Weights of a small transformer language model.
Architecture: LayerNorm before each block, rotary positions, biases on query, key and value, tied embeddings, attention and MLP in parallel.
Training: a variant of Muon for these matrices, 85M tokens, 5217 steps.
Each number is 50 + 10 x the weight over the matrix's rms, rounded and kept within 0 to 99. Layers, rows and columns count from 0.

# layer 5 attention query, 64x64, rms 0.118, rows 0-31, columns 0-63
38 51 66 57 56 70 38 62 54 58 44 28 43 51 73 38 44 50 56 67 39 51 50 52 41 43 61 44 46 42 60 47 57 40 40 49 43 31 53 44 38 40 56 38 43 48 57 59 44 33 52 56 45 66 48 44 49 54 67 60 55 66 59 43
72 30 43 50 49 32 51 44 67 39 62 75 40 52 48 49 26 58 38 32 44 62 75 38 44 37 67 33 44 51 49 26 49 33 70 35 02 46 53 72 44 53 74 53 33 62 51 44 67 67 65 60 54 88 47 52 39 50 49 32 65 79 30 56
49 57 45 46 46 42 72 48 55 51 51 66 43 46 54 41 41 63 57 50 61 72 60 48 58 52 53 38 30 54 60 42 49 37 52 34 49 46 36 37 56 31 59 45 54 63 43 61 42 58 49 48 50 61 33 58 30 28 61 63 60 51 43 66
57 36 51 53 56 53 47 55 44 78 40 43 62 38 54 46 56 39 58 51 36 38 34 58 48 66 59 52 46 47 57 55 52 57 33 72 70 67 52 38 50 53 27 41 56 44 48 52 48 42 52 63 49 27 57 50 49 61 43 56 42 40 62 33
59 36 47 44 36 51 51 37 54 48 63 58 53 41 48 52 49 58 39 46 43 76 55 55 37 42 45 34 54 44 54 53 54 40 72 54 41 56 45 56 61 40 53 55 53 57 48 47 63 57 61 47 50 59 39 51 42 49 36 49 48 64 51 36
60 50 35 50 43 40 62 44 48 47 50 78 55 45 41 52 40 64 52 30 55 66 54 46 49 49 36 34 42 51 48 40 48 48 71 48 48 64 36 52 61 45 48 50 46 66 42 41 61 69 58 53 59 54 44 56 42 42 40 45 58 61 31 53
56 36 35 76 51 33 64 51 65 47 55 72 52 39 42 44 45 58 45 52 60 64 51 42 55 28 52 32 36 40 66 43 74 43 81 31 13 58 36 57 70 39 47 36 36 86 46 42 61 67 57 42 65 67 50 41 28 35 38 46 61 65 50 45
70 35 25 64 31 08 55 58 81 38 54 72 51 45 48 44 22 64 61 27 74 62 52 37 58 34 45 33 48 52 72 27 72 35 87 37 19 62 38 75 67 49 54 33 26 71 39 49 59 69 53 47 77 80 53 48 34 47 26 39 70 75 27 52
59 40 47 51 44 48 63 57 35 61 57 58 53 47 46 52 43 45 58 61 42 49 44 40 56 54 52 42 69 40 45 50 41 55 28 47 63 75 32 45 56 41 58 33 48 61 56 33 48 58 41 44 38 65 59 44 57 55 55 46 43 52 45 52
50 34 35 46 51 52 49 52 50 58 59 64 61 41 43 46 39 55 57 37 17 46 51 50 55 50 59 41 58 64 59 63 26 44 49 56 51 61 31 57 53 17 48 50 46 61 51 48 64 30 58 57 50 50 46 66 29 53 63 53 62 58 55 57
36 34 48 50 58 53 39 66 59 35 30 45 48 40 63 34 54 67 43 48 42 42 52 40 66 51 69 60 41 71 42 54 56 53 37 40 44 54 61 56 58 53 42 52 29 47 41 48 55 61 45 66 49 40 46 45 56 47 61 67 34 59 48 62
41 37 51 66 44 45 46 33 46 51 52 64 46 40 53 52 40 28 51 64 43 33 59 46 54 59 49 53 70 53 39 53 53 47 76 81 55 42 55 56 64 64 39 34 40 42 48 37 65 48 55 56 53 55 39 45 52 42 46 74 51 50 34 39
49 45 47 58 49 64 61 57 58 27 36 46 70 41 49 49 47 53 46 50 72 47 47 44 49 47 29 45 64 42 67 40 66 51 65 40 43 51 66 53 62 42 44 42 64 55 54 51 50 55 41 50 46 48 35 39 34 66 60 55 30 48 56 43
35 57 48 46 50 67 63 43 58 59 50 26 44 52 66 54 46 65 58 49 34 44 55 39 62 38 54 54 42 41 41 49 49 49 53 43 54 50 52 49 58 67 44 34 44 50 36 46 35 37 57 51 52 62 42 54 61 55 63 47 66 40 67 59
38 44 54 38 64 55 50 45 44 28 68 34 55 50 55 53 49 40 71 53 29 69 63 53 63 62 59 49 52 64 54 41 56 71 53 51 41 39 33 42 49 53 53 60 63 65 45 46 60 36 50 48 43 50 45 53 55 57 21 58 44 42 38 39
52 45 51 54 63 47 52 37 44 34 57 52 46 42 45 48 52 52 35 55 51 53 68 59 62 50 40 43 47 38 59 46 49 55 39 56 54 55 27 64 36 62 65 68 41 29 32 58 67 35 32 73 53 52 42 42 50 47 47 42 56 66 67 52
40 47 53 57 64 25 50 51 48 50 43 75 47 34 56 38 34 49 43 36 63 55 70 54 44 40 52 49 44 46 32 52 49 61 49 50 67 53 62 58 57 45 54 45 45 67 61 55 61 37 52 52 52 53 45 52 52 53 45 51 47 38 54 30
51 48 40 47 42 67 42 37 56 46 49 54 43 53 65 50 37 48 34 52 46 61 43 43 48 42 40 52 45 56 53 61 46 54 55 39 50 73 52 44 55 64 41 60 55 43 70 49 50 46 48 43 40 57 56 42 43 50 59 61 54 42 48 49
50 52 55 51 35 72 34 64 59 56 57 43 45 74 34 33 35 46 42 58 48 46 71 47 55 57 48 52 38 55 44 53 66 59 53 55 43 46 52 34 45 43 61 40 40 68 56 43 49 49 35 48 47 45 33 28 62 55 48 47 49 50 87 58
38 80 51 41 58 41 46 69 43 47 29 60 40 49 60 53 62 47 37 44 50 45 53 24 36 49 62 39 60 71 39 50 58 38 41 54 59 44 42 56 50 57 38 43 63 46 53 50 47 37 46 33 50 48 58 55 52 54 51 56 71 49 60 59
71 74 45 32 64 64 60 54 52 50 42 44 54 43 40 62 54 45 56 52 41 32 53 43 62 31 34 48 55 47 50 50 47 55 47 47 55 55 56 69 46 33 48 64 44 64 48 26 46 56 60 36 28 48 42 32 65 45 49 58 67 59 54 52
34 64 62 35 57 75 59 53 52 42 61 65 56 66 44 39 46 51 51 48 55 49 44 52 41 62 67 58 46 44 54 44 60 43 51 40 56 50 40 57 49 44 56 51 53 45 63 31 40 37 44 53 58 49 36 47 52 55 49 41 36 38 33 63
55 58 39 52 53 55 30 56 65 37 53 45 78 56 45 64 53 46 67 42 35 54 64 45 51 46 41 44 44 46 49 47 48 51 47 66 60 57 44 51 58 58 50 40 37 34 65 42 31 47 41 38 43 62 41 69 47 43 53 66 38 35 50 67
51 64 41 40 40 45 46 62 47 39 62 50 56 54 54 58 65 39 49 46 37 41 54 64 41 57 42 67 35 33 41 44 49 58 57 54 52 53 49 40 48 54 52 42 36 58 54 70 65 49 63 44 35 54 60 33 44 60 57 46 59 45 42 35
43 43 46 50 59 50 66 40 56 41 43 58 56 72 42 52 62 64 66 37 54 71 42 52 32 63 53 34 60 45 46 41 33 49 50 56 59 45 56 41 37 54 35 46 57 61 50 39 46 55 44 50 62 46 44 29 50 51 54 59 49 52 57 31
63 47 21 54 52 56 64 63 68 58 54 52 47 55 50 56 60 37 46 56 60 61 49 46 67 43 46 46 50 48 28 46 60 53 36 47 59 44 50 51 44 45 50 45 54 39 57 65 53 47 54 45 45 26 37 63 35 56 58 47 47 58 45 44
60 43 33 59 42 54 55 46 55 38 36 58 33 53 46 50 64 42 45 48 33 38 69 41 41 28 57 57 71 44 74 36 58 53 53 48 70 46 44 48 47 48 49 58 52 61 63 58 31 42 48 58 51 57 63 46 55 46 42 54 45 52 51 53
68 49 35 40 63 44 48 52 48 47 63 47 64 43 45 36 35 39 64 58 51 58 42 43 31 45 50 64 41 41 51 39 64 43 61 54 54 42 65 35 48 52 68 58 60 55 54 48 60 35 59 48 40 58 32 47 56 33 43 39 45 73 65 58
54 51 48 37 54 69 54 70 50 57 64 62 62 45 52 49 44 45 38 44 48 37 45 54 38 51 52 47 69 56 34 45 49 37 60 38 57 60 43 37 36 42 37 55 50 41 39 53 58 64 45 50 70 59 54 53 59 44 39 46 46 45 55 52
60 42 47 52 35 45 57 46 53 48 62 45 45 24 36 45 63 50 55 57 48 62 60 63 35 50 66 48 47 64 45 77 53 43 43 53 49 47 46 46 42 50 41 47 48 46 52 58 30 64 53 48 59 51 35 41 56 63 56 51 43 43 57 53
64 48 43 51 69 34 53 38 41 38 55 56 62 53 42 56 59 56 49 60 50 38 58 35 48 67 47 75 54 61 44 41 46 36 50 43 67 47 57 57 51 41 57 50 59 52 42 21 35 46 52 59 48 45 61 50 35 59 34 51 55 49 46 55
41 38 66 52 39 39 61 56 61 47 60 60 53 56 57 48 53 24 67 50 41 51 56 47 48 38 71 68 59 61 50 55 52 49 46 46 52 55 63 55 54 49 30 58 35 54 50 51 37 44 41 28 20 59 59 47 32 36 58 33 56 46 50 65
# layer 5 attention key, 64x64, rms 0.128, rows 0-31, columns 0-63
35 68 68 39 61 40 37 52 26 73 42 34 30 55 39 66 42 46 54 51 51 52 58 43 46 48 61 47 59 28 39 62 43 67 58 34 59 45 60 53 41 53 53 49 48 37 43 50 49 54 49 52 40 49 64 55 56 50 56 57 55 56 50 51
60 45 35 73 54 11 88 54 82 14 76 75 45 47 53 54 58 62 78 30 77 36 21 51 88 57 37 58 24 69 32 25 57 39 61 43 43 75 05 52 57 42 36 39 39 54 59 58 74 70 57 25 72 54 27 43 43 34 29 30 75 35 37 63
77 52 50 51 55 00 71 55 75 37 75 67 35 58 57 61 52 37 71 38 74 37 51 52 94 40 30 67 33 55 29 44 44 30 66 52 67 57 22 59 57 47 35 35 40 44 52 68 51 70 40 49 72 64 36 46 37 11 19 33 70 60 33 54
91 36 16 73 49 00 85 69 99 36 94 79 42 56 55 58 59 70 76 22 83 28 44 42 87 16 46 76 36 54 43 22 47 28 82 45 28 60 06 83 64 41 28 02 37 50 45 86 59 68 52 27 89 73 29 62 18 09 15 47 84 38 26 64
45 54 47 57 53 56 60 48 51 53 53 40 50 57 50 41 45 54 61 46 55 50 37 51 61 59 35 57 38 55 35 43 51 54 41 55 59 53 54 42 45 50 45 46 56 56 55 57 47 46 44 51 36 46 49 57 41 55 50 51 59 56 40 52
72 49 46 66 52 37 40 62 63 58 64 44 28 50 47 51 38 58 52 53 55 59 44 43 41 42 63 48 49 48 55 31 53 36 55 46 31 41 50 53 36 56 46 56 61 51 50 56 58 55 59 46 52 55 48 51 60 54 36 41 47 60 44 39
54 33 44 38 32 39 32 60 48 63 49 52 42 63 40 61 64 38 56 52 66 43 55 47 59 54 62 54 55 48 52 55 61 52 50 49 37 46 53 60 56 51 49 24 43 54 47 64 44 56 43 51 74 43 44 49 36 53 43 52 45 47 53 54
43 57 50 48 57 54 59 44 47 59 56 42 57 50 56 50 47 56 47 49 35 51 52 51 36 46 46 60 59 50 51 51 37 51 53 54 64 51 56 46 49 39 45 54 49 35 54 51 37 32 50 49 34 48 59 58 54 48 65 67 59 48 52 40
39 42 50 59 51 44 52 54 62 58 45 32 47 46 41 44 40 44 55 53 52 57 39 57 55 42 47 66 54 62 52 80 48 56 54 53 52 45 47 35 50 52 47 39 57 55 57 47 41 55 48 48 49 47 44 39 50 57 56 58 61 45 52 48
48 56 43 69 42 50 47 57 32 60 38 32 52 53 45 53 29 58 42 60 52 76 41 47 64 72 32 59 39 41 35 50 35 54 34 62 34 40 49 59 35 57 55 51 66 55 53 53 55 52 46 58 48 46 54 61 45 52 67 51 47 44 58 49
62 41 45 47 44 65 69 38 34 38 51 50 53 57 43 41 41 32 42 46 51 24 53 56 45 43 52 44 49 51 47 42 42 36 37 59 51 65 55 63 60 54 53 49 52 75 59 51 58 56 57 45 59 39 54 55 53 49 60 59 48 28 68 59
72 67 43 55 41 42 53 67 48 61 40 56 34 32 59 55 57 47 39 55 46 41 52 52 49 29 63 52 41 35 54 46 43 55 40 59 49 57 67 45 59 31 44 55 56 49 53 55 48 34 44 42 48 48 54 58 53 81 59 50 59 41 39 49
64 48 61 47 43 52 39 52 38 55 41 57 43 45 42 56 55 53 52 52 58 32 69 55 47 47 41 47 67 65 55 40 56 54 43 67 51 47 42 62 47 55 36 46 50 43 57 49 44 49 62 47 39 40 28 44 49 40 44 60 55 53 54 67
36 44 37 34 56 52 59 60 44 44 43 56 49 55 63 56 47 32 38 56 60 48 34 50 52 40 54 59 40 39 51 55 50 75 38 33 62 54 51 58 52 51 45 57 47 56 58 38 62 50 58 50 55 63 41 47 45 35 56 43 51 54 53 62
63 58 47 45 28 41 35 59 43 60 68 43 37 40 43 57 39 54 49 47 54 62 57 50 48 56 70 48 52 36 54 50 46 41 53 42 35 71 64 47 48 56 57 55 37 61 63 59 56 39 32 49 49 38 48 49 44 34 56 50 59 62 67 40
62 45 51 43 45 36 50 49 40 48 44 52 56 49 67 53 51 68 45 36 55 45 22 45 52 61 63 37 53 61 44 49 55 36 58 43 48 47 58 42 65 44 53 50 65 40 70 48 57 49 57 44 65 46 54 48 34 39 48 61 38 58 56 48
52 38 52 59 41 53 47 52 45 30 35 50 67 36 52 51 60 66 51 54 30 60 65 52 58 34 42 44 44 40 53 48 50 54 47 46 62 51 57 58 48 34 33 63 47 53 45 46 43 52 38 55 56 31 51 59 57 61 65 47 47 57 59 54
30 56 52 46 52 34 43 56 47 47 49 53 61 65 43 45 55 54 50 48 47 54 54 52 55 56 59 60 31 40 64 40 61 47 43 67 56 45 38 50 44 43 56 50 53 50 59 44 53 49 56 53 51 52 36 49 45 54 40 40 56 43 61 52
41 40 72 49 49 46 49 61 46 44 54 67 61 68 54 35 58 46 45 48 67 37 29 35 52 44 60 47 33 63 41 66 50 44 45 61 44 61 40 63 54 58 43 44 36 65 39 52 47 49 49 56 45 32 50 61 42 41 58 52 78 50 31 49
58 55 42 66 60 59 68 55 41 43 76 39 51 57 47 35 53 37 42 43 38 52 44 34 66 49 30 44 40 56 51 37 64 58 54 37 71 44 55 43 60 49 44 59 61 54 35 50 61 42 44 61 52 53 38 44 46 55 47 44 59 50 48 62
33 53 30 41 41 62 59 74 42 36 50 43 47 33 36 54 55 48 59 49 54 54 32 45 57 67 47 58 66 46 37 51 51 54 53 47 63 45 38 40 37 62 63 34 49 61 61 57 34 56 59 54 47 41 51 52 52 54 40 50 69 50 51 59
45 52 61 33 47 62 50 44 48 39 72 60 36 41 45 64 47 50 54 49 56 44 55 45 49 46 45 52 54 58 40 63 43 45 58 54 33 42 35 43 47 46 52 71 48 50 54 61 53 53 55 60 53 56 32 55 37 47 65 44 51 54 53 49
56 67 46 52 45 37 60 65 56 46 57 53 61 52 67 51 51 23 52 43 45 47 59 48 55 65 51 46 55 48 39 53 44 59 42 45 44 66 33 40 43 39 61 42 57 46 47 41 54 49 62 43 43 53 37 51 52 41 61 46 64 33 59 37
56 55 50 48 55 48 62 46 57 56 39 46 53 53 43 40 56 73 48 69 51 44 56 42 50 52 63 46 61 58 40 45 55 51 55 28 47 54 49 52 45 49 52 53 35 52 71 40 35 39 48 57 58 53 47 42 51 48 45 34 57 40 48 52
56 41 50 60 51 48 38 47 54 49 55 53 44 49 54 70 55 46 59 51 54 63 50 46 40 54 54 56 56 52 44 45 50 38 40 46 45 36 59 50 68 55 38 53 38 38 29 48 42 39 61 56 61 53 46 41 61 45 59 42 59 56 56 43
42 50 72 54 43 37 53 57 52 42 55 56 52 47 38 45 56 45 45 38 32 56 50 55 57 60 40 55 57 49 40 52 50 47 54 38 44 42 62 72 59 48 44 43 53 39 64 46 43 63 58 39 42 62 47 62 60 46 34 44 60 48 63 40
55 55 53 68 35 62 62 63 43 47 45 41 61 51 55 64 48 45 51 45 39 44 35 53 46 38 57 43 62 44 68 55 47 58 35 58 42 47 42 37 49 50 54 57 60 50 47 49 29 48 50 76 55 61 63 42 35 37 40 47 49 51 54 56
43 60 52 36 39 46 47 50 52 45 57 60 48 44 50 60 65 58 60 46 47 65 55 33 37 63 47 26 47 55 53 61 44 57 52 51 48 53 47 60 47 34 46 49 64 53 53 43 38 52 57 36 52 42 69 31 57 38 43 53 64 57 39 52
34 68 74 55 54 55 44 41 66 40 53 31 40 35 58 47 46 45 52 54 50 50 43 48 38 49 43 49 31 60 50 42 61 60 59 44 44 39 45 56 45 55 54 42 56 53 47 59 52 35 58 59 56 56 54 69 45 51 54 52 53 39 50 55
57 44 62 46 51 51 37 52 48 36 51 48 51 53 43 49 45 50 48 51 50 52 40 56 47 43 44 44 55 38 38 53 58 56 48 69 41 77 63 55 47 53 40 40 53 47 37 54 54 45 47 54 64 74 51 41 64 55 54 51 39 41 40 50
56 50 46 50 47 52 55 55 55 52 41 39 34 51 33 63 47 58 60 38 43 59 43 27 34 39 43 38 65 44 50 49 38 45 50 33 51 46 46 41 45 40 65 58 58 54 40 76 54 68 65 48 50 55 46 49 63 59 61 59 74 60 45 55
28 75 45 65 57 47 47 57 43 43 45 55 56 60 35 51 40 44 50 46 51 50 55 37 47 44 46 45 56 36 61 51 32 45 57 58 64 60 48 47 55 65 45 53 54 61 53 42 28 58 29 59 59 53 55 49 57 57 69 37 44 31 57 55
# layer 5 attention value, 64x64, rms 0.0484, rows 0-22, columns 0-63
42 48 50 27 66 52 63 42 43 49 52 66 47 65 49 42 50 52 44 56 42 57 65 59 68 61 58 66 37 40 53 50 45 55 54 68 51 46 42 39 48 64 41 56 52 55 41 47 38 48 48 35 61 41 41 49 45 60 52 37 63 50 42 45
46 73 45 65 57 55 50 29 43 68 68 73 55 59 51 51 57 33 45 55 40 39 31 49 38 50 41 45 58 57 28 41 64 56 46 50 34 51 57 55 44 43 50 35 37 57 37 51 44 55 35 60 58 53 63 59 47 43 50 32 61 54 59 46
39 65 50 51 62 43 56 68 43 61 39 54 46 59 51 64 51 43 37 50 51 53 56 39 51 51 55 39 64 39 65 59 51 45 41 35 58 34 29 52 51 45 47 58 52 39 43 44 51 67 44 47 55 51 44 48 46 46 58 63 67 38 37 59
61 52 56 50 55 45 38 64 50 56 52 37 68 56 66 40 43 47 51 47 54 61 56 50 62 46 53 46 58 55 55 59 44 42 44 67 76 40 54 31 49 45 36 49 43 50 58 56 37 57 63 49 57 56 45 38 42 40 49 31 69 52 35 47
50 37 56 72 46 63 45 60 50 52 54 74 47 50 37 33 49 56 55 52 32 33 49 51 61 58 35 39 52 61 55 47 63 51 58 34 31 44 56 44 31 65 24 48 38 44 70 45 39 39 36 55 67 51 43 69 50 50 69 63 37 64 54 49
59 52 50 43 63 59 61 51 33 51 49 61 44 38 52 56 37 51 48 47 74 46 48 32 43 40 35 42 41 55 52 53 61 44 63 25 74 32 62 56 50 52 72 66 43 34 45 58 51 49 44 47 36 62 43 63 36 64 39 59 45 30 66 53
39 51 66 55 67 55 56 45 66 79 75 35 40 70 52 47 56 47 43 41 44 55 60 39 48 54 54 53 29 54 38 54 32 57 62 52 42 50 40 42 55 68 60 62 45 43 65 33 47 46 45 34 30 44 49 57 41 61 38 35 49 44 58 39
39 59 46 40 45 60 51 59 43 51 75 43 55 49 46 47 50 67 61 37 71 41 61 46 38 49 34 56 54 56 47 40 66 50 45 41 35 53 59 44 41 45 61 55 58 52 50 50 57 52 31 45 52 58 41 56 37 64 55 39 45 55 46 46
46 57 59 66 55 59 61 51 56 56 62 33 40 64 51 51 34 46 45 35 44 54 43 41 50 54 63 40 55 51 65 47 50 46 56 45 49 57 55 31 50 42 43 50 53 62 54 55 52 48 45 49 29 55 53 47 34 57 61 45 55 51 54 54
46 16 40 51 49 55 42 35 56 53 60 50 46 36 49 44 43 45 73 44 41 47 49 66 55 55 68 27 53 69 32 49 54 51 42 44 46 67 55 54 55 40 46 51 49 57 57 58 69 44 59 55 46 54 63 59 44 57 34 53 50 50 37 60
59 50 68 50 42 45 47 53 49 37 37 56 57 50 62 37 43 57 72 44 54 37 35 59 44 38 37 45 56 60 55 52 51 25 58 53 62 45 50 43 47 66 46 48 42 44 48 45 51 65 53 58 28 71 46 65 56 62 63 25 59 40 48 54
39 33 33 59 40 43 53 53 56 34 47 67 45 64 46 41 39 48 38 39 56 31 41 58 54 54 51 32 47 56 51 49 59 57 57 57 54 59 48 57 47 65 60 58 68 40 40 58 52 47 49 54 34 45 38 52 54 53 64 41 56 52 64 65
53 61 44 57 51 48 36 58 42 39 60 51 37 68 49 40 34 50 59 51 44 60 37 45 61 47 50 55 58 52 51 43 46 48 43 47 48 65 66 50 26 63 61 53 54 30 53 53 57 48 53 59 64 42 42 58 70 54 53 52 31 64 54 59
61 63 41 51 58 57 54 40 39 61 62 58 54 60 50 41 53 52 60 50 51 53 56 46 53 33 41 47 36 51 48 33 53 43 63 55 57 42 60 39 42 49 44 48 57 38 28 59 39 58 64 68 50 45 50 51 50 40 46 36 60 47 45 47
53 50 51 64 58 51 38 56 60 48 59 43 47 46 49 57 44 51 46 50 46 49 55 60 45 69 51 50 49 38 54 44 53 70 58 26 39 51 49 39 50 41 56 41 62 46 41 45 60 45 49 56 48 55 58 23 43 50 44 54 46 44 52 47
44 54 65 36 49 44 60 42 41 40 52 68 52 56 63 65 43 62 63 62 34 34 41 39 46 56 45 37 58 52 58 56 36 27 33 38 46 62 52 43 36 56 56 36 56 55 62 39 60 56 50 56 66 39 59 65 45 64 51 61 53 29 32 48
28 34 50 73 47 60 51 63 50 45 48 45 44 53 52 52 41 68 53 45 50 47 57 52 57 58 49 38 51 59 44 51 60 62 50 31 48 57 65 54 42 41 55 52 36 41 57 59 55 49 33 46 51 59 47 53 60 45 49 53 50 64 50 25
55 44 48 34 55 66 62 39 39 35 52 48 38 43 62 48 35 46 68 39 37 63 42 40 47 57 57 43 66 56 51 53 58 42 34 33 67 40 64 51 53 52 53 42 28 37 53 55 54 63 54 35 54 61 50 38 60 55 54 70 48 46 66 35
54 60 38 66 67 38 52 39 52 40 66 52 54 55 62 53 52 53 33 59 55 23 52 54 58 37 42 67 75 40 53 53 48 57 27 41 58 59 62 65 40 51 56 67 54 33 61 37 45 26 58 57 48 51 35 51 34 61 49 52 41 54 53 47
79 50 36 51 59 39 48 25 63 39 59 35 45 42 65 45 34 45 51 67 39 58 57 41 51 50 54 38 46 60 48 49 50 64 46 50 38 58 45 52 45 44 31 59 61 44 65 59 53 58 52 62 40 54 59 35 37 55 64 61 38 45 64 66
46 57 37 47 40 50 66 56 55 69 67 65 40 52 37 38 52 57 61 52 52 45 43 47 46 57 66 29 47 45 56 52 35 71 46 58 38 68 58 48 48 61 53 54 52 57 54 47 51 43 78 63 38 52 13 48 26 49 45 52 39 40 37 48
33 54 37 30 65 47 54 41 59 63 33 67 52 47 38 57 50 69 48 48 52 66 56 40 45 38 40 32 51 62 55 47 48 48 68 45 35 58 38 62 50 51 38 53 55 61 38 48 60 71 28 59 58 55 48 56 48 55 48 46 45 61 21 53
42 50 53 54 42 72 54 53 51 53 60 34 44 54 42 68 67 47 58 47 52 44 48 30 42 51 45 59 54 51 54 47 64 52 44 51 46 44 55 52 48 48 49 53 48 39 59 53 51 37 59 36 39 46 52 59 50 37 52 68 44 51 60 48
# layer 5 attention output (transposed), 64x64, rms 0.222, rows 0-21, columns 0-63
58 39 36 83 31 39 39 39 43 64 45 40 49 59 31 68 50 56 55 56 62 51 42 53 37 50 49 49 54 55 35 55 40 44 38 38 51 59 63 73 53 47 67 59 54 37 51 48 60 47 35 65 61 56 63 53 32 48 50 68 22 50 50 51
58 50 58 43 61 34 41 76 56 41 47 30 67 50 40 29 20 30 52 42 48 50 61 61 40 48 51 43 49 61 58 53 34 32 53 42 76 56 46 45 51 43 53 63 47 50 43 59 25 70 60 36 58 75 50 45 78 57 46 50 31 64 64 52
49 63 48 34 49 39 51 38 56 57 65 53 55 48 83 38 41 49 71 32 39 44 42 63 61 60 39 49 37 51 53 46 43 41 39 54 54 57 54 49 52 63 49 30 47 47 59 54 51 53 46 59 51 70 42 41 43 63 70 43 47 41 60 26
55 58 43 44 39 55 51 38 30 63 66 52 43 40 54 53 55 36 59 49 48 27 48 63 54 57 57 65 59 34 52 49 54 47 44 47 26 60 54 47 51 58 95 47 65 50 48 50 55 37 31 69 55 26 53 64 53 51 38 53 31 41 62 41
24 43 45 42 46 54 28 63 57 67 33 42 39 71 74 51 47 41 57 35 51 73 51 55 28 33 49 58 33 40 39 58 29 66 53 64 35 44 45 64 55 45 45 50 53 62 45 74 29 69 39 35 46 55 70 35 66 52 49 59 69 48 67 61
68 74 60 49 46 44 39 47 58 52 48 41 65 54 63 38 59 44 55 26 33 33 49 41 75 54 63 41 32 61 58 44 32 77 43 56 42 52 32 44 43 49 52 32 48 70 42 42 65 64 55 57 52 69 44 40 51 49 57 42 71 43 34 40
50 61 41 70 51 46 32 65 38 45 18 56 47 41 38 51 44 47 23 69 57 33 63 67 40 31 35 53 65 51 29 53 56 63 57 53 46 63 81 65 58 52 25 39 52 57 39 37 62 52 41 50 90 65 59 50 74 55 41 36 26 52 45 48
51 23 58 43 59 37 50 56 57 65 29 64 64 65 51 34 50 41 47 69 12 34 42 32 57 42 59 34 62 50 51 67 37 45 46 39 37 55 47 67 50 45 56 48 48 68 42 50 41 44 52 49 32 72 48 48 57 63 70 46 50 42 88 63
55 61 46 35 45 39 53 55 63 47 50 56 51 55 71 49 40 44 60 63 37 46 62 50 59 44 44 49 60 53 42 58 62 49 56 50 35 42 58 50 44 54 43 35 53 61 54 54 44 40 41 39 67 57 45 62 67 44 39 45 19 55 56 38
61 58 73 53 55 32 45 41 36 56 53 46 52 65 40 69 26 50 20 72 61 61 63 43 56 35 46 61 57 27 43 53 54 56 56 55 65 32 54 42 50 53 48 53 44 53 36 48 48 53 52 55 43 56 60 53 60 45 29 57 40 55 41 46
52 54 36 37 41 55 48 46 54 57 55 46 77 60 70 41 59 51 54 53 33 49 32 48 52 63 56 52 28 51 54 59 49 58 50 43 38 41 41 30 59 44 50 25 64 66 49 60 51 30 52 49 63 29 57 51 50 39 42 62 71 62 58 47
59 46 56 51 65 39 59 57 42 68 67 48 62 62 62 64 47 70 72 40 47 55 43 35 68 25 51 63 44 42 55 38 40 41 63 32 35 56 59 42 55 42 32 47 47 60 55 49 40 55 55 36 48 36 59 46 41 34 68 39 55 51 34 43
45 44 51 39 46 45 46 58 48 55 45 48 42 45 50 67 62 64 61 65 61 47 59 59 60 31 49 50 65 60 44 57 42 52 47 61 36 53 39 62 56 34 22 61 42 73 61 55 63 58 36 15 20 39 53 40 68 35 67 47 69 51 54 27
55 33 68 45 57 42 54 46 47 37 58 45 60 34 40 40 37 52 56 42 49 54 48 50 26 66 77 44 54 51 68 50 60 52 38 50 55 46 37 45 38 44 76 68 47 65 41 56 55 56 49 41 41 46 74 45 55 48 60 68 36 46 37 44
38 52 54 29 70 60 56 56 61 33 41 53 44 65 49 49 57 58 33 54 51 51 51 47 35 51 48 54 39 41 60 58 67 46 63 51 55 56 56 47 47 58 64 43 47 55 59 48 47 21 53 35 44 52 42 52 49 54 61 29 43 50 48 58
73 44 33 42 31 38 50 48 57 64 58 42 61 61 46 54 57 56 43 54 35 72 46 59 57 70 27 63 50 46 44 61 68 60 40 75 61 41 42 57 66 54 31 48 68 57 46 47 46 44 43 50 19 62 39 44 32 47 42 32 59 44 62 26
39 48 61 43 61 40 56 65 51 71 42 56 42 63 56 47 58 32 41 47 51 47 44 41 49 31 58 59 55 34 53 41 39 42 68 59 37 53 59 82 58 65 33 44 66 49 53 30 29 39 45 44 57 49 44 29 56 67 58 37 57 34 70 59
48 78 52 53 46 33 45 32 57 47 58 61 48 53 43 49 66 34 37 63 46 44 59 65 66 54 46 55 28 61 35 63 39 52 51 71 52 51 24 56 49 50 44 46 56 61 53 50 73 44 37 50 44 61 38 41 53 50 22 57 57 48 47 46
58 40 49 66 49 53 62 55 23 50 56 48 44 64 51 46 63 34 67 27 53 37 47 54 60 33 43 58 65 53 33 34 44 58 48 34 53 64 35 67 68 69 59 66 32 53 31 39 40 55 50 54 40 53 38 52 74 48 66 19 64 41 62 53
56 59 72 42 63 62 45 51 58 38 45 72 45 26 47 56 52 61 53 76 35 41 66 58 69 43 51 55 61 75 40 59 65 64 65 28 37 31 66 50 55 61 69 58 18 56 38 29 70 50 46 22 27 38 38 53 60 45 43 30 59 33 21 44
57 38 52 52 55 49 58 35 67 56 49 39 43 64 56 54 25 37 51 42 46 47 77 47 61 30 44 71 60 31 48 39 64 46 31 41 61 57 49 43 39 47 45 54 41 68 27 36 39 69 41 53 45 63 75 38 61 42 60 64 49 83 45 43
47 38 68 62 37 43 61 55 65 65 58 55 63 46 68 47 27 48 37 42 39 51 63 38 56 50 56 30 50 39 56 48 48 49 29 46 65 33 74 54 38 61 31 43 40 39 58 30 26 63 51 52 47 77 47 19 32 62 87 84 50 48 65 44